{
  "num_hidden_layers": 9,
  "hidden_size": 256,
  "num_attention_heads": 4,
  "num_key_value_heads": 4,
  "head_dim": 64,
  "intermediate_size": 704,
  "vocab_size": 2048,
  "hidden_act": "swiglu",
  "norm": "rmsnorm",
  "norm_place": "pre",
  "norm_eps": 1e-06,
  "positions": "rope",
  "rope_theta": 10000.0,
  "rope_fraction": 1.0,
  "qk_norm": false,
  "attn_scale": 0.125,
  "bias": "none",
  "tie_word_embeddings": false,
  "parallel_block": false,
  "init": "orth",
  "init_std_qkv": 0.0369,
  "init_std_o": 0.0458,
  "init_std_up": 0.0528,
  "init_std_down": 0.0528,
  "optimizer": "adam_hyperball",
  "learning_rate": 0.00482,
  "beta1": 0.9,
  "weight_decay": 0.0,
  "lr_head": 0.00814,
  "warmup_steps": 200,
  "schedule": "wsd",
  "decay_fraction": 1.0,
  "decay_shape": "linear",
  "final_lr_fraction": 0.1,
  "batch_tokens": [16384, 32768, 65536, 131072],
  "max_seq_len": 2048,
  "doc_mask": true,
  "z_loss": 0.0001,
  "train_tokens": 135700000,
  "max_steps": 3005,
  "dataset": "wikipedia_en"
}
Each number is 500 + 25 x the weight over its row's rms, rounded and kept within 0 to 999. Layers, rows and columns count from 0. Numbers have three digits each. The size before them is the row's rms in percent of the matrix's.

# layer 6 attention output (transposed), 256x256, rms 0.0458, rows 177-191, columns 0-127
068:517518474486502511508461497478499450530475492477487502512509518555460526482494530495525497493479484494512551497523497530506499534465529492459502486517458515515499499553472486476511510522452513491498493511499479507509508529518438520487498474497474495447514485502487513518513479471528503505508525473483532478497502494567496521515525480529507449502467454511500459483519504516520469486498
078:527524474470494496515522462497503534568425459479479508474513544482499473511501499500491512504480477481456525485492515465515497497525473512541468539459487517432509505501525535486517523487479481505480508495490533482489494465470518513503521509508501470498509485473528535495470549507476481502468500509543503515479495523495524519479504499506507510517534516517446486456486524489489488536504
077:484524488488501481521497503536488551441552498502541480482524552476547504513493471538479497469481488500508481488494548484531529486505522516522512541470500491494550532480504459503504504520471460520503527479487506476500467527493491525523503490494527498503481497499513529510502498506484532501515506503493503518492464515491495493487474487486510526475492494527478498456510533550510454517504
079:463498526506498490518524516529467502498528505482517530522534488477471522484520509501490520459500482525525449533510505564473508513489514472491481508471531471494529485524509508508507463499512501509521489513466449496537521539518521485511515523472538494502501475523501502502529456513483485490501479433470501546458516518527551524501526498545521494487459511532463469500507494510479516475489
078:483457546502505490495465474518520493461548499490499461495513504495497504483484481518454471480472510496492456522463477489467471528480528519492527533492515496480521438427526514505481520476508511473489553499490506535517477481511511545470511475534494505526521484484454454498493477518492474492529501533448484494509514481497478487487487490494540527507492568502506485473501485515487513472486
075:552477520479463465495524466491484500488488515515460493528494458500493513518479531512505524471514507540454538494516484461487512514526506498549497521480522511499472496506511481530457492524487516499535432498505494514506496509466557537465507531485518530490473510542520514529496504511498478467485488490446543525481502478509512441561466508519504492510531459488497467479508493498518540507533
076:490535491502485491498509522501546497559460518491500532515467495549471495477491486445484507477515505465483506475484516482471495509513470486431504478494497514488532486493506497474503493526513502517486495510479492467486523513494476481515503484487481500513573502490486468535461496517529486501498507504504452451529491502485482555546494525510485513523501508480472492532432496474457503457485
086:497460554512509479458517520501505509484509503520536495524532449487512481506485479529497503471478521485523493529476503522442488468479499502513498515484515461511504502455535502513481515477507499472481510488550510537515485500500493518475516470519499535508480503490491482487515476485454512493489504528510511494485543466474481494484486501468515509496489546492516495469530486507485512458494
077:521493500465493467469521514488485500511466499480525515497480484459502478505476506506515486472497470495479464481486489495526519506549481518509511503488518470480500461488499503513462494471548485521499522505497533506479483475502511523453526501537477492531500517493516460476504538556505489469459496499459501537477497497467544499492489510522521521539511514485480516512456494473473525471495
083:484486493494508533500487507512525524542553536483497486498542519511488515483496460529447482493444507489514502492465508495491466518484532520476466506529475495462522496449513519486498516468475506472472487471479506529535470486512473506502497498528492511500492483485489518492488457503497484521505486502503498456508518515538467502510482479507546519464469503530515527502506529508518459455475
078:456500537493516467466563456522470524499474505503528469497508504502512478482504483519505498504503503506550484523522524500467556503485461472487505496460487476469517518505462556486498481523455486535467454511508522494511459519526483488466516440501506492526462473533489498495525470496478468488507484530474519519514494509507473497494493530479461501516508510505471491507498508498514486499470
078:513457530495497508493507507452516481571469481533492498479494494437487450493525540512489507508499508468493516523468478477439478499478472524523492506478511513494510481481489521501518530507492525503489512501525532510487492493527514515465499473557500476511524493486476537487525548501494484469501536530490495513543508475476514506470521504495500527512522506509492501488474492482503523510496
081:468473456515493537513486530527476495499545483503512470514497542525508519506524512518500511490476503518540477507517518512497505516495494520507499512487502486531500524491520475524507491488465508514516517496496468473530478525525487499528505471487528500508491475510498527489535472478502512519529462485540519479487530513527506524466517491532527506449459530521490548461495551532524475508515
078:473515487488550488519526484529505522486518462547539511485506510489494440503478540500486473497515486517505498505551512465483530500520485497528496491488500512449491504493460513510522489478503513492462517512498548517489452472484488484496517451549516484459500482446520511461517494481510475510466479525519506513521534522495467491445479480483507537471504514511512512483511521504495509551542
074:464467477519532534491492503524499479506531485522490493483502488534493515513506481483505492546512566486481538492484512531511482494464497491484450483519493509476479496530531516528493513530498577484495462525501474498550506546499468461513487516508467473486502517520495493516473517502540509475474473471483486509496526512524520516513538524507512507497516486500479539561483515466496469502503
# layer 6 attention value, 256x256, rms 0.0369, rows 178-191, columns 0-127
071:512484454484550522531479514528496531526491492493546478533475480439491486525514461493485499490457509498491462517479583481504484538532505499454516527503513472508482471450510496488461522514529482496502490485472499526492494466500548495509538498469500502519496442488539490478462504527521473468537530528462465493441506502528570496498502479499522531504472521548489522487513475477435491491515
073:486478458499531491517481498470459494511515494530492471492497518503450511498565516515539518448506473498483512483500535470469517508493552491504526470516549519491479501545484473469495542499525488508470534495536537504528511502525475511521437487487493489501469444475555509505504464533501486492531517535510491465478504490519509554488532496496508484501508495462500511473488514517481511537477
075:459461473507477531497490489514467492505484500491494516485497524508514512484478499501532476532502476488521514452478565473510512527487499505509514468503484503503505504493516504498517502487472449482496507473444480471511497500456488500521536524526482518484452481520505506512491501549473564519492498472526519484469504489469462519483549503524517467529507450517537503533469504500487480508506
077:544504518479475513515508473512520506503486493504517480494500479492487522482522519512496509502536483458518532486533457523484515479485516504543502473513459512479518484541525459523489558520490524460476528470491481522534462508504467529486517512505504499508510530515480550513486501457506528541493487523532493523515528505524495523478499504452487467495488504441496452487434479496509474468500
071:530501518516532556505493496521527477512507477489473508505473454463483527484463444520500455455505558479484456484517490506504490545534522495490497455467510475470505498466526468506532477467500581499537470475493478479482504507456489458498507481499512500503496536496502476490486508473487507518521477512465505490536508512503534528523503510521513471490508503466491517507532477499487531470509
067:482489501482483498507545516558512551523517508474531531470515475530478509520500494510518487469500538534517498461492527473521535511484408510472496507531507478520525559502487524531415485504510476520499501491501507488460476488482474514525489514538514505520487514536470495512492485503494523525433480477469459518521520490503505459440539512502466497490495511542464516503490543447526474520543
084:511499526518516482486489491481491496506492488516511502522514530525504478490511495495460499517515480498505526527504475523505509446482531512523500461522474517476540470481514529512543507543497504485471530508520430527518505480543459534518496473466489487491554510536548518520572500465469508532460509547568523508534475486484423529514506539463528460523498512417517484497502483504495508498498
069:516509528496511523505510499526513484493487442469509502470481500498521477505430505478489487474488509490490491504505522485465495504541491510514533494467451490468523441494509519500475510523489509515506463533468483479509438486454462505489516517493508478542498500541481509498533488504527520534486509529427477517531511501550516478475537526500508479507489458478480486458465438461462475485533
077:467528467506481478485477480481483509496488522543481513507533497503481495486560501496490511522492472494519527502566477516515513482521515493525490525512535509494499524550506482519503489506486521479475554541511481541514486508514487456519482502510495501479504463497541536518526506485468493487512506500562489494435525490479477540486468496480498510468514458459526516473484549526470497496502
071:502503521520491480483499514534480476491511473498510550520498529479525497473516483504463512442518552482502515497516565520484510475517475479477547484502484504502523490436524520481508490489494489505439511507506493474453518519514552477491481468475506509502503512455568476532540527532517514480497478495550479496470507503518493546448469482503514472473504494548493484478494482485503510502480
071:522502472517512476529501530495497516519498472484507473546503476486471470538506480531428498497508505455504459539473500530495478482560485524476492499522468494465489472414514489478459528508486461492504458468504439530498463462536527519479567467466528477498534502506507487477416520492522508478492497485498516497468494529538522455520529502503507506518506545524477516495459485506536476505495
071:478458455492487504486466507542455487508495528539497494519527539480513485482524498542525499476490438497523516483507545481500472531526532472494496519523528505499517525494489501505508500497516436508486539495503497531515551472517492506542486498530474493503477494452534563524480474512506536503509526467548477460462499474501490496474520473498495525493513466519524486489511522523437526514494
075:535494486501480450495467533500491544484510513483505445533525531458482487508535493505499509491449493481508523496475529487471429491498482504480505513501506500483476457515520521498477510503518455475473509525510512557503484495496498440503475486476488467484489467483542503515506492531541516493483499482534506505474513505496475495483462509524481495523503530515498479522490441530508481465448
069:475515515497479471471513468539550507499471529472471510487470476510459530509474497476490499516449467461482502499533487497541510529501506500558503548523519491488500507518466507529496508456523511515485486464479549508512499504463512516482491509547490511472485466507496521507504496542517479481476494484587510520521515517489453471481438481476479502512519458516538494485449527510480500485520
# layer 6 attention query, 256x256, rms 0.0369, rows 192-231, columns 0-127
135:473497477500541476474460467507469472516519501558495517522531509519492511504494485522486460529511492501535516521502462526514470518510488508497447529479482521528498551491522479501474477508472529493465540473481498547547488541484528530529483530502472559544479485504502498460480510559473468546507505510545507485493526455527516504488492476510504497525495515494529511535486511475484509491509
075:482502551513499483501444551514476501474486490501500498470530493500475469460516489517504478496487483483464491534517512529496483513486492530467519472507493467514441490493450516481547515506467506490482511517487505554536457560475482531501501514508515491492502498523510517511530456519519530462478534513522448482493485488512493496534522489511526548439553507478522470526512489477487497509512
083:517491539505459502530497512526501515504485520499524548544491492513536548476532486528472507530477552505482502492503480509476474518503517498489516505477479482479439494518498538485545504530478459504504462471478502514530479502459463498498512571486506513470484489532534519462496461517531496485512543469506500511502475458498515482511533457503506529457558523489491491518508476515479509511537
093:472527495468475537480488476469504465537545531511507472464555505518515512528502515510502496479511473474506532499505479486463478486495463496517490495533537537505504539497494480493483488546492463455515526493513485508497507509522514495527489483526486543516498470527496522543496562510492531528479488503543552564525538503474512517459501514429465510553467492470511504518463531489513499516503
096:496529503496513512506543544505498511453494488490530519515428491449503487479506487515513510503491534511488455518490496513497506499506480528500515464491493461478459455515502529520549536515501493477516477516491486445447478460522497502500501536472493471462515488494532496501501455468494522490514485469479509475537496517516497478497491490538525508474535471501478500499519483522497504479490
086:488503476474506460531477490511512535561508489559503510474507538552531484512480529496462528485496492494512524453477515506497476522486507443506482522476524540520511530542513502508456532490514514483510491502517493555495513475477475503555498493534475534511486515520523522541459478549480480521473516452549494486509512521533492495471518534472517456553527491516461494494463497520491534507499
083:494559460492503491507494496487466515527506512509448462455500553525523484501469466480509476469499476520537522516508526526505475494485492520485489481481496551552504490515505482547473467555504481521490502497473506493471558506468520507468473511479528492520501472489498518525504510499494500513487501516524486525464513490515478495521525501492486510568480454455524505490471540493532497470506
087:535494552483499486522481489497486482448488484507521484462515502542498517509477540481525503472492508497557517514532555543442561522506507514485480520521484522504521495492500459511487516516545468466463483508519541467558485493508473441509566488502507531516479471454494528514474526535506508482478532466495520507482534488484520481490484518480455507528464476529529526462504511503505493500476
086:488504453498481481513485471527518443524506517548510479519529516474511575500497536519531468464476470447522512503555513525498498498488504468490497490461488496472513532492479445532521474516512453457512532473490476521495487504505489457517507511500486522487459521487483512547506513508502503534504472490522535491510504487507536537486518492484453445552490493480450498484518495480525526498512
090:536520512514485522518484451508517508494497494497495530521525515512504476501540494475499512512551455524510519506547544485482482418486448467526529477487503479514500522525501479509459480560506467501495441470487482469495484536473478492523513521548494503492493522492516503507480542473535533478501481484489524533492543472489488499497522507457502463519475537485523454471451521530507518495545
092:508465505513493460504515443554515553432512507511510479505485487471497441489490497476499499546487527497533513498487471521493520500520519506494517512475489535525474478539517557469452481496492549491505513556508510502523493490511504507473510495517476508517554496510514541446514442486486522483488499486514509466501486506499529482466509521457500538460536471581512484536490483476472472505494
087:533507521489512474526510486465507473504510463488489531483550450546466506530443550534505510483525486469521490498480581491474487482465511508487520524528465498448476487490504455467520479520526458489530489512512501538487484535491528479466495482502468504530518473519498492466492488522490456472493503490471500547463528518511545505471530472469465512501480455477490491488480446516525472491557
092:511501488472504469528467473490493551498504486496482495499514497486541515534495524474462499484527480517480528470469503533519506466522515493502477461465489558501499510492512511508525499494510469467541536523480494489505448459494500499507482538499514552521516470523483542471507476508449495513499503481540505521468514462498496506516498463499535492512522512456515499460518544503499460499528
096:487506495478528550505478479468519463497505523509540478525524519483463522477485546517512501485517471511488493528523481488490496496498518494512474499491496497485501485467422417473531504474501480527518497500500526524472446520498470509526532447498470490500438485492487517517471479503551474483481488512446493469518466560435516495507490479546493516513497452491471531533520481470483505484511
079:480443517508492484509511509537481517454507524525502486478465529520532500569526506504467469546507506514494458503509488476550494476516529494470454498474541478446495475496500514480514524495494530542492519501506508481538491503503453503488551478525508492487525486500501517487488479517537459514495498518487486522512476517560521468504498489506516514509480541498492485478492517538480490485474
081:480442510496523443476531459516527509494502476471503491446518490481504507513540530542496519471515519497515491476485471450525519469499538467494489503515536503497471520478523489549499496502556463493513501476526486524535513518529488545524446469501537483512491554512533502516508488492540517555484528490485517512505514484473492504535476477499482513494484418494495478509500516505517517490458
096:526478504509512500491499533482504504431496531524510508506519451454495491501497500510519495469442511498517483506506492481481567503508488486505520489522530487503485516495512503509514485523512489516505443507479472476498469536553502493544532511541466459480474490508516468460504498526488514454542494504458464477500467514507486482512464518502499463440525472511493540536527485536464546491481
085:495508494509478499548469502501519506523503530464514532468472458481487486474492461468496496513512495502531466477497560522527467517558505517511506527487508511542519449536558520522551554488520476530513515500483493509525487491474516474468485463484516465477488508514517507528489550524479491514470450522519495504505497505515485516543512514483512495517554510525575566480493453470479471516513
099:470491510519481488498517518486476489521494483511501504488498496507487466509534489508493492524502528536483481486485474525543491497558543514498523522522509452478489523462531472492488513501483510539533523440474471460467530532464493446504524523501514516481517511490521457558478534515508437462533536488486487490513530492508486502487510451509499549467475457469519502546485557514418528489472
091:498525510443471512510528491505496492551512489502532493503476503481487501519523507462466487538440542494514502466523512528502471469497462500586466512500510485550516460536478444526480483505525512463514483458508513510510514518536493509479483508572505496500505490501471491517476487475528518479427513493489481513485495499530484510475493520497490504457484466516467523444488500496486501565540
093:529524477475538502494495518468502464485511480512500482485555474486520506500462468519511527488485493506491504544476496515483488482477475492506491503509510499440532502478534445509501468520533518497513484485521460535482500467512523476466487493502536513536449486513450482463476512504468471477510531497471497519502554508469485495480494467479488527513511528494524495511492477457468473529534
092:531471477529536477526485473522481503468466543499469483475509515554511492496511507492482500509508522484520477497522493541531477480489461476480495471510492514517500480505521464428481524479448455488506531520545500506494507468485542556453466522495485520486551462489448540503486528513515526487475528518542510436472485502511474485524509542498572461494479530488503503510495519476484561481451
098:502545469518484520507509503484475479477533442472508542464486467502504537496528479474489501513501484526497518499497517485509490489506510516528488483479534496463499484471545548516543501463458538471482472500490457484488520528464466526530521509468506486494512514472518470519520524475504462530476474480502507517513522474487487464477448451490492530522524506490446491470497490496509529512502
074:423497509458539475498489478507500523513507539534480514467519495466498483538507483501501466489507489510508528514503505540511471470551505515491483490505492524539506556492527517512515497541466524473475499505457480491548518522474541543465525526487489566496492529518476541518546530526487469541502444522559531480507493491495499484508487522511496495511518484482514523529476515501468477487525
098:490484457475497504512492534495514514467481534465448496501516534513503532487500485469467519462478465473491554539508493463490458513518557495534490518485513527483484471483492488522492509512531478524516503541527517493484517476506513491517496513502521482518493509493503490562479482503502553482502518525489480480533525515541488531498499524489512494496509518534509487473521477527545534542472
094:545498551512498497493485443464517484467504469504534507480504457499474552516497526550506529504481505508519496495518536508532506509496463470519485476487505527486501512517512466499508507538504501492487463479483487539468460493539508484524434472509497507497482502472511463456504502517466486487499500478494500570501500480471481521478490499481481515554496507481492465441481510502517488535514
098:510453517496529488438505488522462475480510515536538481489515502508480543506513513563490492519496509494479520553513513489484543510504460500483491514452480508483508542529460492506530497556517461513508500451464463525506438504528491482516514511487484512497505523532497552490481489497478464499497501525500533514495489542509507509511511487497500517490503480496514528512523531531485508510509
091:483477471538480560494479506485447465510522494533495482493537549504528536473534471538510520504449476534540477495510493483503501507506490487517513492496500485524482491532496457501473464541474485505465511469495487490519463545535528487508514486501528530510506517543498489501474559506508503549546501467472527487503496507469513454523509517513495502520490493500466486545534497475465545545478
107:481516505556511486507491536514492501531529456536477487489482513542513495537485511574477522493472489485486528503473497489496476523497567496515457457486503512501482533497497497508490525524484528466503502502479517519520489493476494519514502534527456525521527515533484491490506501548468482481543494467532511492524514451525480494491505484472525504509504551518512515520480527527487492511514
095:470487492490496491528481538479506488508529493531546462516501490502512538507533530479509491488530522495503542528524520485489493475501463474532495508535480507479545484511469449494467504510496466477508477508531545515503484473525471492531509501481460505559451481521524454529481526519502479496522494550502518482450495516473527496503530489521512506512489506537534527512496459496500510517501
091:492491520543489486521509464498464478535533475500509494510487506521469506483529523508478511534520504527490534460449456503490491503544508527467470512463489533493462511460500492480476483473505514546513511491464495520484465503497497493451518517518501515505486466449518457468487510508498463497490509500469525529496490482445528514518526504501514482504483518481518450486520511549489496504526
094:524515478490459481465498489451502532522497485458483511508522505532471504498485505543493570481514471501498506500484527470467517531515425532502530514537515479499509449491481511513477479509450482507538497487514525502507447531540489447500486488528484519522544531521508439508478486494521503505504540493462477496494493469483526525473514484489540485469484533472470509509480502480487501555523
088:500494523550478468504526501487463456531472508513517509485500482512464491486481522508486521459492494471474540489516506479485505548470507516514500487498504476489480457488443473505503505491499514481493492481520532535494524496533475503480496463473499512512499501474501470540461510555502494462540520526489460442500456546477501511543480501492487482482517477476496477503517476490502498507508
113:531452492524510492474501548532511511499484503470532496490434510463496501477516524527488516449479500498477470472514520455505504475502478491516527483518525528499456455517488486518506530480528517457517493459506540481494516474526480507491500453485493451484509507460528485520483528478517525470475478483479476485490468557471507498506474499515500512461544514525478511489536464499510529508487
107:515496512535471507515509557507509461493466484508516500480452482487477514458522493505507524482490505485448485494515541484527527528511469489503520494511532504480452470502446537513500510492500501502513505514509518490487505509488504510487528467492497424475514487519465461543473509460508496451530510511452490502498482541501493497478488503540491484468504466532440499501551454503530516503497
090:490527495466466500510498457505497477481491533541485489496548501560494530527532521495514530483507486457511533468481522511476474521491554447500506490433494488549550472456487456498483473512508536494440485511478497521515487485510493523541453522505482544494458479464528516521500487516512462541513510531519535530492513467487465500497532466463476489517503536461512517509473520500509473506532
072:490465497528513520505480499473509492498547475446475444494482504503483499496470518562496527516496498480501518509448537503480508523464511485528523517494511485527504526505502469516469483521518501471515550525513499508480478512524525473478502531522459505498490497484476460502468523493515509481489481479456501539464445507490519482470560534481449463494483516469518479472510534475490518537459
089:483495481476495492482526482533506527515529513493510519493513493538526495549502486450434481529476466469500505473489527501507492484504539473496464492502511515514508464474537498503533503505511536486507498449502520543474534472486515518508482569503492504503526522526484519478526459540495532462488480457512526508479554490504517493471522508471523497496513501508572503512463477495494481493538
087:487522454484517460516487513508491504475502530504477543526491556542556490516519516501475506464456535478503445500541514550531482498480486503484504500527451455477434471497534510507508518518499513514486488470447537521527535527471475497494497537477523478527509509506524515494524524525523493497483497494448476502475526470465467492495545496513535527440512513514518449521547529452445504503497
087:482467470496531515529470496505507551529524503556489466531504497522544480505554520545522477521441483492507486478489505482500472477468472493491516518471530506541514536527513472525495473515491488478525483499499485515490498502504465479527423487496447527472492535522477507494484513532523520521519548515490481524457540495505481520511516529446514486524497524528472490501511536495508532526513
# layer 6 attention key, 256x256, rms 0.037, rows 192-231, columns 0-127
118:460524501505522522493479503477467475504510474513467516454513496506492488511496492510520461495500460501532486481478496500496509498532463471528467533499523491542505533513488502504480523516509499474472529516501483520531507514507497500547469501529467531545482479481482516499518531546485499525512466464540511512510533456514504521482475575493456510536429495496497524514476487476522489485469
098:517475486497520486519487466492501496541546504503503468479543484539481480517503480497492497496541465507504557506482506536484513497524482502534492545470503521506526531486560520483487488540473483499496512497488499509482516506493515507522503523529463536513481490497479510522501496523450493536531474492506517523503541433515513497494476526467480476563500526495514547469442509510503482508490
094:497523472492506466479468450513501508526525457513458493471535486496483456557483511487500465505502471550538518516504501537475493471492473524511482523484497538516524585509495521515493503505496491437475494482465441500514503524479541506545496532505455542496490538466476530502494483510457490523492486500527541490499504458502481533502480533509467494519464542476473476527463505530530463489518
079:536486508508506515499501516503464487505486468466530515512498520464511529467490509499492526482490501466509457509464521484519508494494504488498492522502458478493482507510478511489506512488486471514518496501499511498481459508499487517504506518490467488473487493524468474447506527475517499459503525484513443494490504486483543493524535483517504548456470443511479505479536497451526516482480
100:522465515521471494524511531520550524493440534468526491529503518464513523456475517449506531474506498488444492489532497498498535504509485488488544493547487498500496454513453501507503528469531506512530487503515533496533512506496476475475521479486536457489529488534502544508495523448533516499474541501504488482505465576472522517530489449534538487475545515496469495513513494526490503509517
082:499540497559543542521459477521510500496516487544457493459499467515463494494500475515530443484492523537498498508530510534468519535522507523488483487500504487550499499512502488471517501531481480522451501509483475531494494481537523528536503499498475548523477470467527504484521511487459478519512502528480492518460552436457470497485495479482497544498508493482519475482456529453527502482507
090:506484488473491508489473448508497522506533464554499497478566484586487449522481510515506480483517489504507521496488504491489500494519489465510479549493496502522524565497486519491514489514504472472479545526516487518506518498446484487572492500500425566531479479493513514468481506515500488531502498494530512528506511480510481529506485529470490482498465525532540514528476512470476507518514
097:468473463585513492484518505450497489525491502475470547479505485475489499467494487543488501526524528497498497541485496486466512513530527480513486485515451500482461477427522543483484474521495493530496518499488544510474462479497506490519519518515508506548505469531514458512520533477515486513500451493454493491471487500544495493480509490536492494497491515511516530463486488412489535527508
089:485494507478495482471500473504476500532517472535490489469531555506485488509499479528487474472485495529508509481489487426516466506517464499504465510472503497494501523479476535494463477492508521494487507499517514538544499487477548522541485541519503532552510491500494470484509509550491553493446511491530504520494515462482520492487492514485443533503498491527579509506476502502477487553452
082:487459505457561499533467488476480496517503514515498455508493519511513482552485542497508509481467464482519530494508490543466511522501427491507495503475515485486486506487502536555536509484526508460489489553520483494470474485470514488543488501493505524506491502516475503526496493529478494547493474485528493523487539471528523531492496513480467558533517478475505522525479489485487463484515
098:485524531513503497432487542484469536486497505516458507508469480528526510486487464483546552484501453512445515561508473522507501470509479516498470496520497491482519483502497483495544513487489469530516451480495514510548523508471521511477498506434515507442485527501485513540478488513536461519509507534477537501521474514543448513524517482563496488525508515486479509517477498516457491470455
109:494480479518507504476498489470446501546517502496495509493485491528514497528529474490512496484511473517548492491500469520502483506536522524490472510478488524483444551496513492489519460527521518514504550487488526522491491466524476532530490481498479528499489499477483523509507528497484532561514495470550515500512511480531464503493527491468487522533447468481547528506469508448498484459484
079:539523484470534550486459475496492537511518521515491462463509454508483497499502492542526500510556479544565526512524505515483505523517457491520477532510477461495520514503542516526488471550535483508447502497494503487510520511505459513525494487513488489515510519488498494502513502581505484526493498478546522500485487468521474536483498520468452525490475516509542503557462489499460468482483
083:501466488523511499525527531492509474498449512470514502476487459476486549478484511475456523473512510462460493545523484471504496515496543500516491531478477482499473454530483490479499511498478538499512498478513523470482501487515464460466493499486555428467493536515493479491466498474470512465495505496446464483499508535510515510485505472489521501482489507499487487479543503513518546518460
112:492541489494496497498508526524547492478455509483502486519496501503491561467505507514509553473494496508510489478518517522471506510508492512509531484476471544500480484514496482516507498493547495502523489517519497474495510468508480556436482525488496464492462526481512524508495516444515495464493497505454508460499503538459496496494494497488523458487547517506468452474512510512503529480463
097:512508505509504490523456454563481464480525470523511511519542499552475518545493508525487484553542484532473519491488524520516480518529487474499497525488478487525504517461520515449505464529483527483490475525516469507506491506519494541533499495503497533507505494489510513515491491513487504526520518548507506526483496465522521548478496514462491520482464525485532497491503521481492491500521
079:508499545501461510496513491510507477496488481476511488535473513494522531501475473516493559487500510478462545492551486498519493487491506537530504488527478514509507462498476461502465536482505512492521471494510542498486517531477490460509508500445523476480502489533523525501461517463491503510502533533469523512486470499460504493495511517503518489488530556460491495488493484525518471479491
108:498514556481516496513550543515512504476482502475541487524499511487500466462503490457507522532529500485455501520500494477504496494464500512491526448515521448484506483489465474514539494453543533539554500540570482517494526494496462503520538511475507460495510492493464505512479478450519518462477515475506460504509507521494472477532499483504506507500506520491446484462510506481458510509491
089:502514442463497524575455475547485454498490523488511525482524490506505487478489499495477527515479475497533462472533503490501480518462465524482469491471497496512511515482480511524516462550531470499460517521529498511526466501504516512498468508507489537539473514513479479498549466516501514547513510479538496489521527470555497506505484506495482459504494477458490495496514455462563480478526
106:532488485520521458513506494517554449472486468473515497525496511459504518449485545503505510487544484512465509495526477459507504524550496499471486489503529504482486501532483488488496516499525559505508472512514513461480520481554515484476541470480522485471478488472482524523485523503530519473502517550473487495478489549478527489523519438530505487500516492479531511493543490521515496488484
097:478479519528476496498511497474514505512469513464548463495464487456457535477499475445463528462494519514500451474527459453534476482510541499469512494490431501521468509509490496493525533456486485508520506489528521503460505499508504519463499484514467473522504494488521531488519521469523492525500515475502476490493488529464507497525514486514538490497490504513458523468540493511494496506471
084:433507517484527583497480489490506521473513526497503473458489486466503500500499500517473513486473485542534484497474519532527553514498539486528509518504475463493526517446529554509503467505499485521440516495460478484508502509486506470523520476523494487509453518545539512495535513462483488497517499467465480513508489470491477544455555513462486472512532496490565485504491549516510504498486
082:508478513463502481499489509530531488463474474513494508529497479496482512466474515498469484492551549491476476477542518530494506492466476523472561523465524497572451501551483503512517491535510557501557487506507521512503489452508499489505544509528486493511514512476487510463483536491531530485461545507504447516492509484488539521559506513523516482462507518479531543512511541514504480470504
257:498488525503483489495534542498545514469457506471519503519466505459506528455491504475492526499497521495452483505521494471509510485483504515484528475510490482472488446500464495480510521453515510516548502494526517465497505479512490494469511491475518431461533511513498509493508485468526527442486534488452480481513462555478523490520501460503527506448529508490475485487527490515500536498490
076:495501485553537517486525493505493466509533529466494497470496459517466551491518505500485499496537513486482462464491491477530534547497560489500534490515490479520500551497493487468485499487475526492489498506467533502522460504498523507488474446523524459495487466473522495463518489516491435488509512529476520495471532519477534509526467503524517475507511464545515485484483508465522484524498
161:508504499494465502478522555532545501475460517476509509523465492465502521437481515474493537497505544485458456527507474476475495500505497521510521492519494493502458478495473488477502514468519523510563491501510526465492501490505490513473534483458528442458522497493511491511481516470546522469501517499471495500501487553488531497504494460522526498453507517509474491494536489524515489499517
077:483532478508449487502545525492539498533460494470538564514497502478517516481503500517498500481483508467500476505519520527512500528476510496490467514515472465473483467460507507543522530525499496516559525481569500501486516494470482517478481514464541499510544480472509481477468555473503488488499512489502487484492519529532503482486495461508496504488525524502482456501490447537533495509485
100:503494520497469461503515534496556490504489489487526507533471499533494512453455511472459503479491548472477468482535481482472498499476497509498494452526517515468470464505478536500501530469532486489529491530546557502480520502500499508448516497505501458448504539526508511495518490474485508484498517489476451507476497507507518521523485471518512519449540501514474516508506491497510512452498
090:489509508509488479472558524514533507467467532485466487514472503447514551462504510460498500494490529486506452462518497472506481497489494505479527497510509524451507421495508489485536515484530529544543494513493515471497493495544497497450474488506522449476537478493543491471533469468513504461514551480446501470499506527466497479518477478505525504427516506505493480483525497498496485512486
098:537473503525497479470553478466484479482480486531503540484497524446490504453433470507501481493472525496499477496488474494517460502531541501446496506484508519516484506482467482470508472463525510486497505509469520481484520520527510500434468486546531478485477537507524511454495481481533509482509479511496486484477492541470499450492475486508480496487517496482517505462526496529478496516495
088:455518482503490499478548509506480493496496543542495544520470491483435529458465451471506491526521517503534481541503498479495505508479543491488510490530491509489458520521475486486468482544506516481492513510500498500480499480512483524440502501503467457499541497531522502509516517508486496535487511506455510464511489553525488506489492460509503487504527479532494458469516479494533574457511
099:483497516527488489525510515494502447487484492472499502554469550510510493477498514467450474498539500482527464534509530472482477511503508505470477478496520461497452509524519457500538504505530508533502469509497504483492467512511502520489529475485509494495513483519487534502526509484521487489511491479495475525473505528502501492523488508495475489509535455510483527526538499487509494454523
110:484498473514508493500481487517447491516540478518481505495522476541528484514517487521483488544525462507513520482496468508523481482507513476519478524502491500516487519474511465488495479501500485493474527498486470515542468495496478510520475503500495534544449482517505496489511521543481469523513486486543497538507560441523515497498530530452500518544441511488517521514475548475506510496517
090:464489497480507478517532486488543525499485524541505481499529493526511508492476539485523502529474508518492494508494464509520488487492564532447519478533467513444464485501495503484517510495500498526514515511504514492504520509494475490493511501504526481454528506536478535484534512467503508474492570528469469479459492491467462505544537432492542507475500507457531434507507502520474509483510
098:512472517460456482494502510527525555484481492487468491557477529510505553461493550502524527526485540486499466462492443478507468487476545511505506492519480512460489493498500486529536527473475509498551489492478491509501521462492500485507535527500499477489497492518525515455514469533513513503513545456502480476477477520472512479548508468481496503463533551492483487493502495531485538502512
101:494504483528516507518481445479444490542549472529488494488524490527494483530513495507485461508496478477527490516484520497518464505521481500515470530530529505534510553519538507537455492536481493481482514522494484512477505497478519493551480502533462539535532504455511514484495517524463501526515464487527527524471508453533521522525475540494455508519472492507534466500468516486487481497509
083:485464502488461438465538521536516467462492494504502482516502470483482530437475489475499529486505506475525472509505456485506492522500525495504544530473512520512470489462450482492497506484542514532546509493515487465518466487501516460464480476461513470494512461506502503501513503512524479490473543502506483485544481522508493486509510472532514495490495471470495499484496482482552486482490
098:494529488506547523495471492478459504529509500500460514464510491492476491539524517552533491511498485519505514483504523534496487494501483513527484516495519521470528546508548515527475517482490486498430505519480483512544487522516496527530488477535485559525489491453488484514496506505460459553520477512528520508494506453512490525524492513527448484559489494522494492514481504504478479514504
088:503507465532501517506471505490506516517501458505481505475526544543480473522529488511498456474468506507521545461495531539493504508500513496502514464487471517511533499506487519527518472533475474500425496526508481526500470499544479513530521505510493573527506454538503485510517480466428500513505497522507498514477496500511515509463476582506445500529484519472516509522470470542509461491481
086:503526491501477520483492448484466503517557462529447471477532479502473489549462499522486491497506476535553508519488530555501476479546457521526506532486514514501536493507537511516531506551501496461451491537476473535524504537492504510517490507510506567488483485497498531529507497507447492520515479514531512491508532462505475499469475499521491461553450501488518514522451497474501490506495